Part of a small language model's weights: RMSNorm before each block, 2530 steps.
Each number is 50 + 15 x the weight over its row's rms, rounded and kept within 0 to 99. Layers, rows and columns count from 0. The size before them is the row's rms in percent of the matrix's.

# gate: layer 12 MLP gate, 1024x384, rms 0.104, rows 444-467, columns 0-95
# up: layer 12 MLP up, 1024x384, rms 0.109, rows 444-467, columns 0-95
# down: layer 12 MLP down (transposed), 1024x384, rms 0.108, rows 444-467, columns 0-95
gate444 101:55 56 61 50 87 43 38 19 81 33 60 66 55 54 51 41 54 68 56 45 59 60 27 43 56 59 42 71 58 55 72 49 25 27 71 40 58 75 64 58 43 57 43 62 65 68 40 56 39 76 34 80 60 38 59 78 66 28 50 73 62 47 46 55 43 73 65 45 35 67 35 31 67 19 47 51 36 41 23 58 69 20 57 16 69 32 51 43 41 61 55 58 46 54 55 17
up444 097:45 63 52 64 54 27 43 58 59 47 38 61 36 42 70 48 47 52 50 72 34 64 51 43 58 84 35 65 71 63 91 38 48 57 62 52 37 40 26 27 49 21 65 52 73 61 53 51 40 51 49 38 33 48 69 31 81 31 33 73 39 37 34 53 37 24 45 57 20 41 71 40 63 48 45 72 51 78 45 43 58 59 28 32 70 56 39 36 60 48 56 59 71 68 75 31
down444 102:51 57 38 77 56 45 44 81 66 66 44 45 64 70 31 25 63 51 69 29 61 62 61 41 86 52 69 60 65 62 54 74 57 40 28 41 79 50 58 23 36 31 74 68 44 53 40 32 42 62 57 49 40 45 56 39 42 70 67 42 46 31 43 50 67 61 46 35 37 48 54 40 63 61 54 47 62 60 31 52 40 59 59 70 66 43 52 43 38 49 48 49 74 50 51 43
gate445 100:71 43 43 45 49 66 64 14 56 36 55 29 54 58 62 44 54 37 60 53 46 45 70 54 41 57 51 38 13 63 34 44 41 67 58 26 26 47 46 40 45 38 47 32 49 59 48 35 49 51 60 47 77 32 56 57 31 52 55 59 52 35 42 70 54 44 09 23 33 64 54 63 59 30 67 73 69 25 64 63 64 43 42 48 60 64 64 73 68 52 47 60 61 51 73 74
up445 104:45 78 43 70 66 69 45 45 59 48 37 48 60 56 46 43 21 65 35 61 53 52 55 71 31 21 32 46 47 61 43 49 49 58 71 62 43 31 99 35 60 51 51 65 22 40 65 13 86 23 57 76 35 56 33 43 41 42 39 45 42 30 39 61 65 26 47 66 61 69 64 36 50 47 73 40 54 38 34 43 33 37 56 72 62 38 48 65 50 65 94 71 78 22 50 55
down445 094:50 64 25 63 51 77 57 38 47 65 52 53 36 42 67 41 60 16 43 56 30 54 55 43 36 55 78 56 41 24 38 34 47 47 53 62 45 77 49 60 39 44 36 29 55 93 54 73 27 37 99 51 40 70 39 70 51 47 53 28 67 50 42 57 34 65 48 41 59 51 29 55 28 28 60 51 40 51 51 66 97 37 62 46 53 55 41 76 61 57 32 50 52 59 75 68
gate446 096:52 34 43 41 52 52 48 21 11 50 46 74 37 32 32 47 54 57 69 52 36 66 45 62 51 34 51 55 46 49 61 69 66 67 53 58 52 64 38 50 41 08 76 31 54 65 24 36 70 61 31 46 48 48 38 54 55 61 48 46 46 80 49 46 40 20 56 64 31 46 23 50 67 52 61 44 57 40 55 35 59 52 52 54 45 34 47 56 56 51 67 37 49 65 63 42
up446 094:63 38 55 35 37 48 29 59 36 62 49 58 34 53 53 88 58 69 64 75 47 21 63 55 64 62 56 48 52 76 43 44 51 33 44 55 29 43 36 64 51 38 76 37 51 57 58 50 46 17 53 60 47 44 24 83 48 46 38 52 41 45 58 44 68 42 50 45 64 59 66 39 31 53 27 77 28 57 77 73 20 51 76 30 51 62 53 31 44 61 35 38 77 71 70 42
down446 097:41 44 47 56 65 61 54 32 49 43 47 49 44 49 36 65 45 36 52 31 72 58 54 73 40 33 61 45 37 64 40 37 77 40 58 52 46 53 51 61 48 64 75 75 60 51 68 53 55 51 32 36 60 26 57 43 55 43 31 74 49 35 60 43 84 22 05 31 47 32 61 52 65 52 49 33 64 61 76 19 32 27 37 62 58 62 55 78 39 71 49 78 66 54 58 36
gate447 116:73 55 61 77 37 48 63 53 62 37 65 52 47 46 90 35 43 58 64 63 28 50 58 63 64 42 52 73 47 55 52 44 70 58 22 47 63 65 58 41 30 37 77 72 54 45 28 65 43 50 67 58 44 63 50 52 60 45 42 66 58 70 60 60 76 63 26 56 35 28 42 66 42 79 57 55 29 57 46 55 31 32 43 63 57 29 48 37 79 39 88 51 45 50 12 50
up447 141:48 56 48 55 49 42 51 68 67 56 42 43 57 82 53 38 40 30 30 53 71 51 30 67 21 19 61 72 56 81 62 48 69 19 54 57 51 53 56 33 23 56 11 39 78 81 48 56 52 72 57 35 51 32 69 70 64 73 58 56 55 43 69 43 62 58 67 61 40 79 62 52 58 49 61 52 91 66 30 29 44 36 79 20 26 44 30 36 24 51 41 63 55 11 69 44
down447 106:70 38 39 60 51 60 66 58 70 42 50 26 49 59 45 62 75 47 36 42 27 46 42 50 45 15 63 42 60 59 11 31 49 50 65 35 49 20 52 73 64 29 63 24 56 24 37 60 47 44 55 49 30 45 49 81 42 53 55 52 38 36 46 51 30 53 32 54 45 55 27 27 79 44 56 57 88 45 48 29 49 32 50 62 37 64 51 28 48 46 44 29 43 48 40 39
gate448 104:53 53 48 49 43 52 52 57 51 49 27 64 68 78 49 58 54 53 52 48 60 57 76 58 72 53 53 54 67 41 44 35 51 46 22 44 80 40 53 58 30 51 50 48 33 66 40 08 65 57 52 45 56 47 30 11 68 15 50 62 37 61 25 31 68 26 45 39 56 34 68 58 35 61 53 22 36 57 42 39 50 16 69 51 60 73 74 40 57 52 47 63 57 56 86 46
up448 110:51 75 31 39 65 39 46 85 63 48 53 59 49 65 27 66 44 58 48 86 55 38 38 21 33 62 50 51 53 18 35 60 44 49 56 20 41 71 50 42 41 65 47 40 46 43 22 29 45 42 45 54 66 40 40 48 75 34 49 51 39 62 51 47 62 47 48 46 40 18 76 27 60 28 33 76 63 49 41 35 47 39 62 64 63 58 76 49 15 50 45 64 40 59 82 43
down448 107:64 53 63 56 43 41 68 51 46 56 62 67 73 41 29 27 58 22 33 44 42 40 31 45 60 89 66 64 51 38 69 48 70 47 58 50 50 39 37 58 66 65 44 54 75 50 54 51 45 37 54 61 55 63 62 50 60 32 54 47 42 40 58 44 55 58 61 92 54 49 76 34 31 59 99 58 56 27 45 84 59 51 67 57 38 50 41 40 48 73 40 59 64 34 50 23
gate449 092:47 81 59 51 60 39 44 44 69 52 61 63 23 14 61 60 55 56 49 43 73 50 59 22 26 66 64 68 43 27 66 76 62 39 24 56 68 33 45 47 62 78 55 56 54 51 43 77 40 47 52 46 27 29 65 57 38 45 60 26 49 70 61 35 38 76 41 32 69 48 52 41 78 44 67 28 53 51 44 59 34 43 39 52 49 42 52 54 74 53 47 56 62 44 16 15
up449 092:38 80 29 72 53 63 58 58 66 46 47 37 72 43 64 70 23 56 33 65 42 70 78 55 39 64 66 47 50 48 46 58 68 38 29 60 65 47 07 46 48 35 28 26 41 44 51 62 58 74 77 48 46 48 62 36 47 50 40 36 57 57 56 55 41 46 25 46 63 17 49 37 48 57 52 53 36 47 61 53 57 11 46 17 52 44 52 58 54 56 50 32 36 44 29 50
down449 094:55 75 56 59 14 27 52 43 56 54 37 44 29 31 57 50 67 59 34 60 48 37 52 44 31 33 48 59 74 38 55 50 45 48 67 64 74 46 50 53 52 43 37 62 48 45 37 42 11 46 20 43 64 60 48 67 57 31 55 74 40 50 82 24 42 47 65 26 56 32 29 52 60 45 55 47 53 70 39 60 74 61 39 65 39 40 55 36 57 77 21 36 73 70 36 47
gate450 096:46 52 50 84 33 24 26 34 56 41 55 34 44 48 46 53 67 46 37 56 54 50 47 42 30 12 52 39 79 42 22 55 29 57 51 54 45 38 54 76 47 61 89 54 49 32 61 59 63 64 31 50 38 84 45 63 71 88 71 54 50 56 40 69 66 31 52 67 47 46 58 25 48 63 69 62 85 53 61 48 42 52 55 49 67 41 45 68 40 31 46 51 31 53 47 52
up450 106:71 58 53 26 66 28 36 66 43 52 59 58 34 44 33 51 36 50 61 72 50 58 40 60 60 55 46 30 75 64 68 68 50 54 58 59 58 42 47 46 58 53 52 46 51 44 41 70 55 23 63 58 56 64 36 58 35 39 65 64 43 62 73 40 50 49 54 51 71 49 60 61 50 62 46 64 48 49 85 32 64 49 32 41 66 66 52 53 68 40 67 30 51 77 49 64
down450 108:35 63 52 42 42 68 75 64 40 46 47 22 36 76 04 62 63 54 63 44 45 48 64 49 73 45 27 34 76 36 69 48 30 52 37 79 55 41 47 63 44 55 74 53 32 60 71 11 55 45 39 33 51 51 60 47 35 65 37 41 69 44 52 47 38 34 56 47 39 48 62 53 59 43 56 67 23 42 54 38 25 40 60 60 46 40 19 48 64 80 45 46 49 49 59 69
gate451 101:63 80 73 59 40 62 36 59 65 82 62 45 51 78 49 76 53 73 51 25 19 81 53 32 57 43 45 55 69 70 36 54 49 75 55 73 73 47 45 32 54 57 35 13 31 35 44 46 48 24 55 29 44 14 49 42 67 53 26 71 48 63 15 63 67 69 71 52 62 44 41 64 22 48 81 32 51 61 47 40 37 54 55 61 59 52 58 28 65 80 62 54 66 49 76 49
up451 097:47 42 45 58 24 56 49 29 55 39 65 48 26 73 62 41 55 22 59 42 44 61 48 38 23 38 39 60 43 57 61 58 52 51 77 61 44 38 56 24 38 62 63 52 46 35 34 34 32 50 46 48 43 61 35 49 50 16 52 61 45 61 65 40 64 21 26 31 63 55 38 60 33 37 74 56 64 70 37 31 36 55 54 46 34 35 68 33 32 40 41 31 53 36 45 55
down451 098:46 41 23 26 71 67 53 44 19 49 37 52 35 36 60 48 57 78 38 61 63 43 51 52 33 24 60 66 63 55 48 46 42 58 35 59 54 68 64 57 48 45 52 62 50 39 22 51 59 28 23 76 48 40 21 39 56 41 59 34 65 36 56 30 47 57 28 74 23 58 63 58 35 42 54 62 68 57 42 32 59 25 61 18 32 54 80 86 66 43 34 58 53 66 57 68
gate452 101:48 62 57 49 36 44 37 32 68 53 59 29 41 32 39 52 50 57 57 55 39 45 63 40 99 56 56 51 67 68 42 55 47 70 68 54 59 49 86 77 46 57 49 47 46 46 50 44 30 44 68 47 33 75 94 48 41 35 49 32 16 70 65 47 26 39 34 42 55 41 50 59 54 66 65 50 51 51 66 77 53 42 40 32 75 20 59 37 70 61 52 72 50 34 70 52
up452 101:38 70 43 39 67 53 61 27 45 42 41 42 34 40 44 54 25 32 73 25 72 50 43 45 67 45 60 43 49 38 31 45 38 34 45 64 55 42 51 58 52 63 43 45 31 58 52 54 58 34 60 42 27 82 42 53 48 56 44 39 57 42 27 67 59 50 51 38 35 44 68 86 73 41 44 46 67 78 83 68 44 39 63 36 62 55 35 43 57 42 87 43 48 50 56 51
down452 100:32 78 77 45 59 46 45 66 68 64 93 40 56 52 28 82 48 54 82 50 38 74 49 37 73 45 57 42 69 68 45 71 51 54 43 49 31 64 48 49 55 42 34 46 42 39 31 70 41 36 46 76 00 68 44 71 54 44 70 44 34 29 39 55 49 38 49 58 57 50 76 57 82 78 43 88 33 37 53 77 50 78 69 66 34 67 54 50 21 56 71 39 32 41 51 48
gate453 093:20 21 57 67 59 35 46 46 51 34 47 60 41 48 46 15 59 42 68 44 56 43 69 45 72 46 52 52 38 52 60 40 80 55 41 49 44 31 54 37 66 30 50 36 44 60 66 65 75 50 48 45 57 62 67 29 71 58 44 22 57 37 39 46 28 31 40 53 51 43 65 39 59 43 62 44 52 49 47 59 83 47 41 37 50 23 52 29 47 60 39 44 67 67 65 59
up453 088:49 68 46 49 77 47 35 16 41 55 45 61 37 66 33 55 39 44 67 63 43 45 53 67 54 51 26 53 42 56 52 64 57 49 42 45 60 33 45 44 40 78 53 51 77 53 32 50 38 40 74 80 42 67 57 44 34 60 50 51 57 55 23 44 46 34 58 79 47 66 37 47 65 50 61 39 34 64 56 42 81 44 51 42 52 40 52 58 72 47 55 30 68 65 38 52
down453 096:13 52 48 26 51 37 50 73 53 10 46 35 14 47 19 40 36 67 58 65 59 30 47 40 41 61 40 24 67 57 40 27 24 41 63 41 79 46 42 69 49 39 76 19 50 70 62 77 27 71 44 35 64 73 41 54 59 52 59 38 51 33 54 50 44 36 57 67 67 55 50 57 88 65 33 51 35 34 41 64 72 41 66 27 66 19 47 42 59 59 41 53 56 47 54 53
gate454 105:57 42 55 79 42 36 49 49 65 60 75 37 14 52 80 65 41 57 42 22 52 21 52 60 29 57 40 59 46 60 56 57 63 42 43 45 38 49 35 56 38 25 54 62 76 37 27 70 64 51 50 38 56 49 72 65 63 65 51 58 58 29 53 46 85 33 50 35 66 63 53 76 42 31 48 57 55 84 55 42 66 46 58 53 33 62 55 31 52 63 59 60 72 47 56 56
up454 102:21 39 74 33 41 47 70 85 30 39 61 53 81 77 48 48 44 63 42 56 44 28 44 55 41 66 58 49 30 63 35 37 61 50 50 59 34 26 45 50 56 45 52 33 60 42 34 65 40 33 54 63 41 65 38 44 52 72 42 61 67 80 48 54 28 63 43 40 48 29 66 36 59 44 50 11 53 40 34 68 30 45 69 57 65 55 15 53 67 23 29 51 52 36 50 46
down454 105:65 40 41 51 32 47 59 61 44 56 68 67 41 58 45 58 27 43 61 08 54 36 44 00 73 55 53 53 64 58 51 45 19 65 61 20 48 41 41 44 45 73 46 45 53 47 43 47 58 48 62 50 52 49 68 58 57 48 79 63 43 57 66 29 42 50 54 47 51 59 58 33 86 40 53 42 57 66 19 67 49 33 73 70 38 52 31 32 50 52 35 63 49 44 49 53
gate455 104:43 53 71 43 54 41 56 34 49 58 38 63 43 39 26 46 70 45 55 31 45 40 49 44 25 39 67 44 47 22 60 45 66 40 57 16 30 61 17 81 39 60 34 69 48 41 27 53 65 56 35 52 63 53 80 46 48 59 48 56 38 25 62 53 47 51 46 32 26 87 57 59 70 42 28 32 79 52 46 53 42 14 37 52 50 41 26 43 37 65 52 37 54 69 67 57
up455 102:53 53 80 53 65 32 50 42 52 42 54 48 70 64 49 49 54 52 30 34 46 45 74 70 35 52 37 50 36 67 78 38 45 46 61 29 39 41 32 62 37 40 44 54 90 49 46 36 61 50 42 20 52 32 54 56 42 53 37 46 56 59 27 53 41 47 42 48 54 50 48 53 45 95 67 49 43 36 67 49 64 28 43 54 51 34 58 29 45 41 66 64 51 42 41 45
down455 101:60 54 60 51 07 45 61 39 70 29 35 78 49 66 62 53 39 49 38 50 75 58 67 45 36 44 21 58 40 83 66 53 36 73 54 63 37 49 35 68 70 22 39 44 46 48 76 55 36 55 31 45 44 36 34 48 26 38 46 52 57 52 18 55 38 23 70 48 60 35 38 54 29 63 54 52 42 63 56 56 34 43 59 75 67 59 39 61 50 62 73 58 36 35 23 41
gate456 099:34 22 45 20 34 35 39 46 20 42 73 60 34 22 61 46 79 81 81 19 30 34 70 43 57 49 51 08 55 80 63 36 59 63 36 55 47 43 33 66 35 39 50 42 50 66 58 62 58 36 44 38 70 77 83 78 60 49 50 51 27 22 51 70 61 50 46 66 26 80 42 47 31 44 36 38 45 80 59 49 71 59 51 21 52 50 54 48 28 59 72 85 49 38 38 59
up456 095:40 52 33 57 47 56 72 41 35 54 69 46 35 36 04 47 57 35 66 45 68 47 47 55 76 30 75 47 62 58 42 30 57 59 62 48 47 16 70 16 66 44 50 86 23 36 53 51 67 63 56 55 24 67 64 45 61 75 43 43 53 28 66 38 49 42 70 69 26 47 58 47 52 29 64 38 60 76 64 58 68 53 42 37 83 65 64 50 58 59 70 50 45 56 39 49
down456 101:41 58 50 43 22 36 64 56 13 67 30 33 52 18 39 55 28 37 58 39 38 47 54 54 70 52 60 72 30 44 54 59 50 50 40 57 37 56 53 62 65 73 47 55 35 59 81 32 59 38 38 64 56 68 62 54 45 76 49 51 34 52 69 49 46 42 56 53 15 53 48 38 69 48 60 49 58 55 22 34 60 39 56 49 41 67 59 46 59 71 46 43 23 45 56 34
gate457 096:49 50 47 39 22 53 28 48 84 44 53 46 10 33 82 42 62 28 42 46 58 37 34 53 38 32 46 75 52 58 49 36 26 19 47 53 45 59 53 63 44 36 27 35 65 50 44 44 40 59 68 45 37 46 40 77 81 51 42 50 64 42 41 57 65 50 47 71 49 82 64 31 62 45 54 36 43 74 52 68 30 47 38 65 46 55 93 53 60 61 39 25 56 38 31 33
up457 095:67 70 35 29 56 69 68 50 56 51 25 43 68 63 64 42 50 68 55 66 56 70 75 62 49 64 62 33 48 50 75 53 34 60 50 29 19 43 55 74 46 44 41 77 38 38 52 26 47 59 33 74 49 53 60 67 35 48 61 60 52 61 67 48 77 58 64 63 38 38 73 83 44 50 67 55 58 73 39 45 36 39 50 50 43 62 45 47 80 48 69 34 58 51 54 48
down457 096:53 61 36 37 47 27 57 53 64 58 49 54 34 39 53 34 47 70 61 40 44 40 27 84 51 85 42 36 44 40 54 57 63 31 63 75 58 63 44 65 42 40 63 46 39 49 44 40 41 57 47 70 41 40 50 54 73 67 16 50 71 69 64 45 53 67 41 39 45 49 49 30 00 56 57 50 62 75 54 49 53 20 60 45 37 62 24 26 73 67 32 45 59 66 46 41
gate458 097:46 45 52 35 40 79 44 42 48 31 68 45 33 50 68 43 34 57 50 52 42 23 17 38 50 73 36 40 45 51 46 75 76 48 62 46 16 83 38 14 72 43 62 38 43 79 41 81 55 73 34 65 59 74 45 83 24 21 72 44 57 64 57 56 24 61 40 35 17 32 38 73 62 56 37 52 53 58 32 23 53 44 46 68 52 56 55 46 75 53 63 37 78 66 36 33
up458 099:49 70 47 28 64 51 76 56 46 66 33 62 38 54 56 56 37 57 54 48 45 23 49 46 53 47 52 27 73 79 26 51 45 51 77 42 67 37 19 38 79 53 36 36 91 68 68 72 47 52 62 56 73 48 38 46 36 47 35 34 63 72 48 28 36 31 67 48 66 48 22 57 41 77 42 46 41 51 56 61 38 45 32 48 53 50 62 53 79 55 38 51 66 65 41 69
down458 101:47 53 55 42 48 72 36 52 54 65 33 37 46 45 62 78 24 62 70 89 35 58 31 62 74 49 30 55 64 33 63 60 39 35 42 51 69 47 52 50 37 27 52 45 58 52 52 63 40 21 46 46 47 51 49 51 26 62 54 66 36 35 55 56 53 75 47 61 57 64 90 36 44 41 70 45 40 67 46 27 62 30 72 45 46 57 12 38 64 35 67 45 39 23 48 38
gate459 099:65 55 68 79 50 77 63 41 67 56 57 70 73 57 85 59 51 73 48 61 67 73 51 47 41 46 34 49 70 39 43 57 38 33 59 36 77 66 52 40 22 41 41 45 45 17 44 66 45 30 33 46 39 65 47 70 43 48 33 37 38 46 31 60 11 40 54 51 53 60 24 59 76 63 61 30 52 49 56 39 46 59 32 69 52 38 54 80 65 36 25 43 35 30 42 23
up459 097:42 40 84 47 44 55 43 42 63 51 60 31 22 55 60 61 44 40 64 58 42 52 68 62 47 72 37 59 43 47 32 49 54 41 41 59 21 46 25 77 64 49 48 77 54 31 47 58 53 44 51 51 27 25 39 66 21 55 54 26 67 47 47 32 45 68 51 29 58 28 72 58 56 60 52 74 70 42 51 75 41 61 23 53 39 36 55 43 37 46 67 76 50 54 30 42
down459 098:66 56 33 31 65 39 38 60 43 37 85 19 91 44 16 48 34 89 53 17 44 51 51 66 61 60 50 47 69 63 40 49 55 48 89 57 51 68 34 42 53 61 67 48 57 53 71 38 41 38 52 53 29 56 50 52 55 71 57 65 49 70 30 28 31 52 45 39 44 39 60 72 73 79 72 58 29 67 53 55 36 73 76 55 40 38 45 43 35 27 29 37 32 59 43 45
gate460 099:44 35 17 77 57 61 33 62 31 64 73 24 48 70 53 48 38 69 49 54 59 59 61 53 53 57 47 42 47 59 88 59 48 50 60 58 30 71 51 58 15 63 64 30 55 48 47 44 46 66 59 50 47 64 50 36 36 68 48 44 51 71 68 31 47 32 63 76 62 30 59 44 67 61 40 59 35 61 45 57 47 33 38 47 57 31 71 38 65 28 69 73 43 69 46 24
up460 101:48 44 29 45 48 42 39 99 37 53 85 45 37 39 61 56 09 26 39 50 36 63 47 32 60 47 30 69 49 66 69 55 38 52 15 38 46 65 56 86 31 60 32 28 54 52 44 35 25 46 20 36 53 68 44 56 30 50 33 57 58 56 37 26 47 50 44 47 39 61 29 31 50 60 35 51 53 47 62 66 49 56 71 60 27 33 60 40 50 46 53 79 58 37 57 35
down460 100:78 58 52 48 31 48 43 47 79 18 58 48 44 22 68 33 43 62 73 55 45 68 54 58 47 51 45 38 75 57 72 47 47 27 20 33 15 74 64 47 36 58 71 24 56 52 67 46 71 67 54 19 51 55 54 73 32 66 57 43 66 47 72 70 41 42 72 59 71 57 63 44 59 66 15 21 59 71 42 66 42 66 73 74 49 22 65 63 42 41 43 67 53 52 53 36
gate461 099:27 53 72 38 74 25 31 62 55 44 49 40 48 59 55 55 34 52 63 54 71 69 32 44 32 62 76 43 41 60 47 41 64 52 54 69 75 76 50 60 56 31 61 52 44 53 73 46 83 51 54 74 26 68 22 48 36 59 64 37 53 68 23 47 87 29 49 50 52 42 54 72 39 45 55 48 61 71 55 46 72 56 57 63 39 59 53 50 38 61 65 66 60 82 38 39
up461 100:58 28 54 53 52 51 59 29 38 52 34 27 50 63 57 65 59 51 37 75 37 63 73 64 52 73 63 45 58 47 69 71 69 66 38 69 36 61 89 39 52 39 60 89 38 51 32 33 45 34 59 37 50 50 34 92 58 57 44 61 65 60 46 56 63 41 26 44 17 61 41 72 56 63 30 62 52 64 81 40 52 61 55 28 24 41 28 75 57 57 73 37 46 34 34 36
down461 100:41 52 51 43 54 52 21 63 45 33 38 30 78 66 33 38 50 47 52 62 24 41 53 68 35 46 44 41 68 57 32 38 37 26 41 53 68 61 25 37 37 46 61 69 31 87 82 33 87 54 50 56 41 46 39 64 60 51 39 47 37 70 26 60 43 57 52 52 48 57 63 33 42 57 41 31 63 52 59 48 58 47 64 88 38 48 82 33 24 42 61 34 54 52 21 42
gate462 100:82 77 61 49 52 23 53 42 38 51 34 61 61 52 53 72 49 46 45 44 24 43 64 59 18 74 89 71 43 58 38 58 70 33 46 64 50 65 30 72 70 30 99 53 52 52 65 41 38 64 61 55 62 24 54 52 72 50 51 58 81 62 27 61 52 24 61 51 43 52 59 26 40 51 68 39 61 38 50 50 45 52 64 46 42 55 87 52 21 59 27 47 42 45 55 68
up462 093:67 69 63 38 45 29 39 19 62 65 38 51 68 22 45 45 34 34 31 64 54 26 48 48 31 63 69 47 36 65 59 72 52 66 68 43 63 61 51 45 28 57 61 53 35 89 69 31 36 59 56 56 68 73 49 68 65 74 37 45 87 50 57 53 42 40 55 60 79 51 60 44 35 69 58 60 50 44 38 56 44 47 71 45 53 22 66 28 47 71 50 46 76 62 84 45
down462 099:34 32 39 55 67 81 53 65 49 43 45 55 51 53 52 64 50 59 60 49 36 74 52 47 86 14 21 36 60 56 48 31 44 23 28 60 27 55 54 55 44 57 17 55 49 24 13 50 50 54 44 37 33 45 39 36 34 32 32 39 17 45 59 30 59 70 49 65 52 49 60 48 72 39 31 36 59 71 49 59 32 73 34 53 52 43 46 56 41 46 62 78 39 46 31 47
gate463 099:56 45 65 52 41 51 29 65 43 36 52 46 39 66 36 47 68 84 40 68 76 27 56 42 62 56 46 27 38 63 52 37 33 06 37 17 52 73 54 28 31 39 43 18 56 47 63 50 50 22 66 72 65 26 46 36 77 48 47 65 42 44 40 69 41 44 37 22 20 47 42 34 53 40 62 55 67 37 52 51 57 22 48 54 43 45 66 26 60 52 55 41 14 39 50 51
up463 099:70 46 45 45 55 47 38 46 36 44 59 59 47 58 77 11 64 47 33 23 40 50 49 51 58 43 44 50 19 31 71 16 45 41 77 14 75 46 66 53 56 62 34 60 37 56 40 44 25 40 40 59 59 50 30 64 59 46 39 52 61 60 33 41 56 60 77 46 36 64 31 48 37 66 35 63 35 88 74 61 71 43 51 69 45 58 49 23 58 56 47 49 18 55 61 45
down463 098:53 48 51 73 74 31 47 62 60 83 58 66 35 35 28 50 53 45 47 27 53 61 53 60 47 83 40 40 69 45 39 76 52 40 51 42 34 51 64 56 34 35 54 52 40 35 39 73 71 59 36 50 43 53 55 62 29 53 37 57 58 62 50 60 34 49 52 40 31 65 44 65 57 54 56 56 06 65 56 63 47 33 47 21 76 58 68 43 66 36 66 71 29 47 29 57
gate464 099:25 48 62 60 26 39 59 78 33 57 30 38 50 51 35 61 40 65 28 50 32 53 65 43 32 59 79 53 41 47 17 40 30 43 35 48 12 69 39 49 38 46 63 36 46 33 32 61 71 58 17 54 47 65 45 24 51 45 59 63 66 63 70 67 62 42 32 54 29 46 40 50 57 26 55 37 54 56 42 70 65 53 39 32 66 42 54 62 69 44 72 50 25 18 56 42
up464 097:24 37 62 50 64 60 57 40 37 42 58 58 38 61 37 58 42 51 49 39 55 61 33 32 78 38 45 28 65 14 66 48 35 66 67 50 37 51 57 61 59 63 35 75 29 56 54 66 34 59 42 59 46 61 54 76 34 53 37 48 77 66 58 55 42 61 68 47 43 62 61 53 41 45 46 36 33 56 35 59 52 46 47 69 78 72 76 55 17 58 42 38 41 55 63 56
down464 100:69 59 49 34 36 38 17 58 37 62 50 73 45 48 51 35 40 35 92 52 50 44 64 54 48 32 32 42 80 47 37 53 45 40 47 39 55 53 63 59 42 41 47 45 65 32 57 48 62 53 82 45 57 47 31 68 37 54 56 54 49 59 39 28 70 53 54 40 49 31 62 75 51 70 38 32 39 71 74 48 55 38 57 74 27 61 28 51 51 61 37 67 65 36 32 48
gate465 105:64 70 35 52 27 25 48 50 62 50 35 51 25 43 56 63 32 45 60 60 54 48 58 39 52 51 43 45 53 47 27 67 88 71 67 94 84 31 53 52 47 33 60 45 44 37 50 60 74 30 36 46 80 51 53 50 37 39 83 54 76 18 71 36 54 57 30 83 31 34 56 33 22 64 48 35 45 49 64 61 67 65 51 76 37 46 51 67 53 69 43 61 44 53 60 37
up465 104:39 33 41 37 40 42 54 59 55 59 61 41 32 48 46 34 33 27 44 77 43 51 79 56 70 61 52 37 39 78 28 58 60 59 38 59 45 51 43 45 46 34 66 49 41 56 47 40 36 64 55 66 62 69 58 34 47 77 53 58 57 42 56 68 23 49 13 68 38 49 48 75 03 64 49 90 54 62 59 17 55 44 43 29 31 37 64 51 62 69 41 43 44 47 51 55
down465 104:53 39 44 51 36 43 45 47 40 46 66 36 62 54 39 44 42 37 54 49 48 51 15 45 44 58 61 81 62 60 70 64 37 61 61 52 46 35 34 54 17 58 31 51 39 58 29 59 52 68 15 45 83 41 69 49 84 47 48 47 38 58 32 47 44 69 40 57 51 49 61 53 51 63 52 25 74 28 34 60 84 44 78 58 29 45 38 52 40 60 36 58 48 27 50 60
gate466 099:38 50 58 47 34 51 63 64 63 39 71 48 73 36 51 65 48 49 51 24 37 40 35 21 54 42 45 56 48 53 50 35 41 78 65 55 44 41 86 47 47 43 54 46 71 63 27 40 43 40 41 40 63 36 06 46 48 42 42 25 29 80 62 79 77 39 70 37 40 23 71 28 55 37 54 34 65 43 51 68 35 41 42 50 59 62 41 33 56 58 61 57 68 45 47 51
up466 095:75 59 43 68 64 60 63 50 50 71 44 64 11 42 52 48 44 52 40 25 73 54 57 37 36 30 59 37 55 60 52 82 30 26 77 50 57 60 57 36 59 52 42 54 58 49 45 66 48 51 59 56 47 86 65 62 26 61 54 57 58 33 52 49 57 28 19 82 52 44 29 64 36 30 51 66 72 65 37 60 80 45 48 55 76 61 34 31 65 40 42 47 56 37 45 21
down466 095:32 78 67 40 66 15 32 69 17 47 48 27 67 42 40 37 45 47 63 50 49 61 65 53 34 73 30 23 63 59 44 64 52 42 41 51 57 31 52 70 23 61 36 49 19 64 45 41 42 50 79 42 32 43 36 45 44 41 47 56 46 36 61 52 71 37 43 31 87 43 53 66 31 48 63 66 51 54 24 44 42 38 36 37 37 57 73 43 50 82 56 65 64 57 59 42
gate467 097:25 61 52 41 61 64 30 75 42 64 29 68 53 59 59 54 60 42 58 49 58 40 44 61 43 53 66 63 54 67 46 35 50 33 57 63 43 31 19 54 44 78 46 63 55 47 19 17 45 45 53 44 71 48 57 66 55 57 66 33 40 81 61 46 73 61 48 50 33 13 43 53 85 44 75 52 84 68 18 49 40 05 32 45 48 53 46 58 36 55 73 69 57 62 45 33
up467 092:69 33 28 64 40 51 54 64 63 58 39 38 54 61 34 36 41 22 04 22 49 62 77 79 35 27 40 54 39 38 33 72 62 51 39 41 48 49 65 45 60 39 43 52 28 38 52 27 51 35 55 59 59 37 41 31 46 35 62 62 55 62 51 65 37 25 39 76 50 59 58 49 43 48 26 65 38 24 49 64 68 60 39 48 55 99 46 68 43 51 63 68 83 54 22 55
down467 096:70 64 69 18 52 69 74 49 47 54 30 49 34 54 58 68 46 70 41 83 64 56 57 67 61 52 56 50 60 51 78 16 39 35 50 75 36 85 35 47 37 54 32 58 38 70 42 41 70 50 35 73 47 39 51 58 20 58 61 49 55 54 54 58 55 56 59 56 38 19 41 67 69 48 34 62 53 35 39 22 69 29 38 60 56 43 33 44 71 38 55 51 66 49 59 56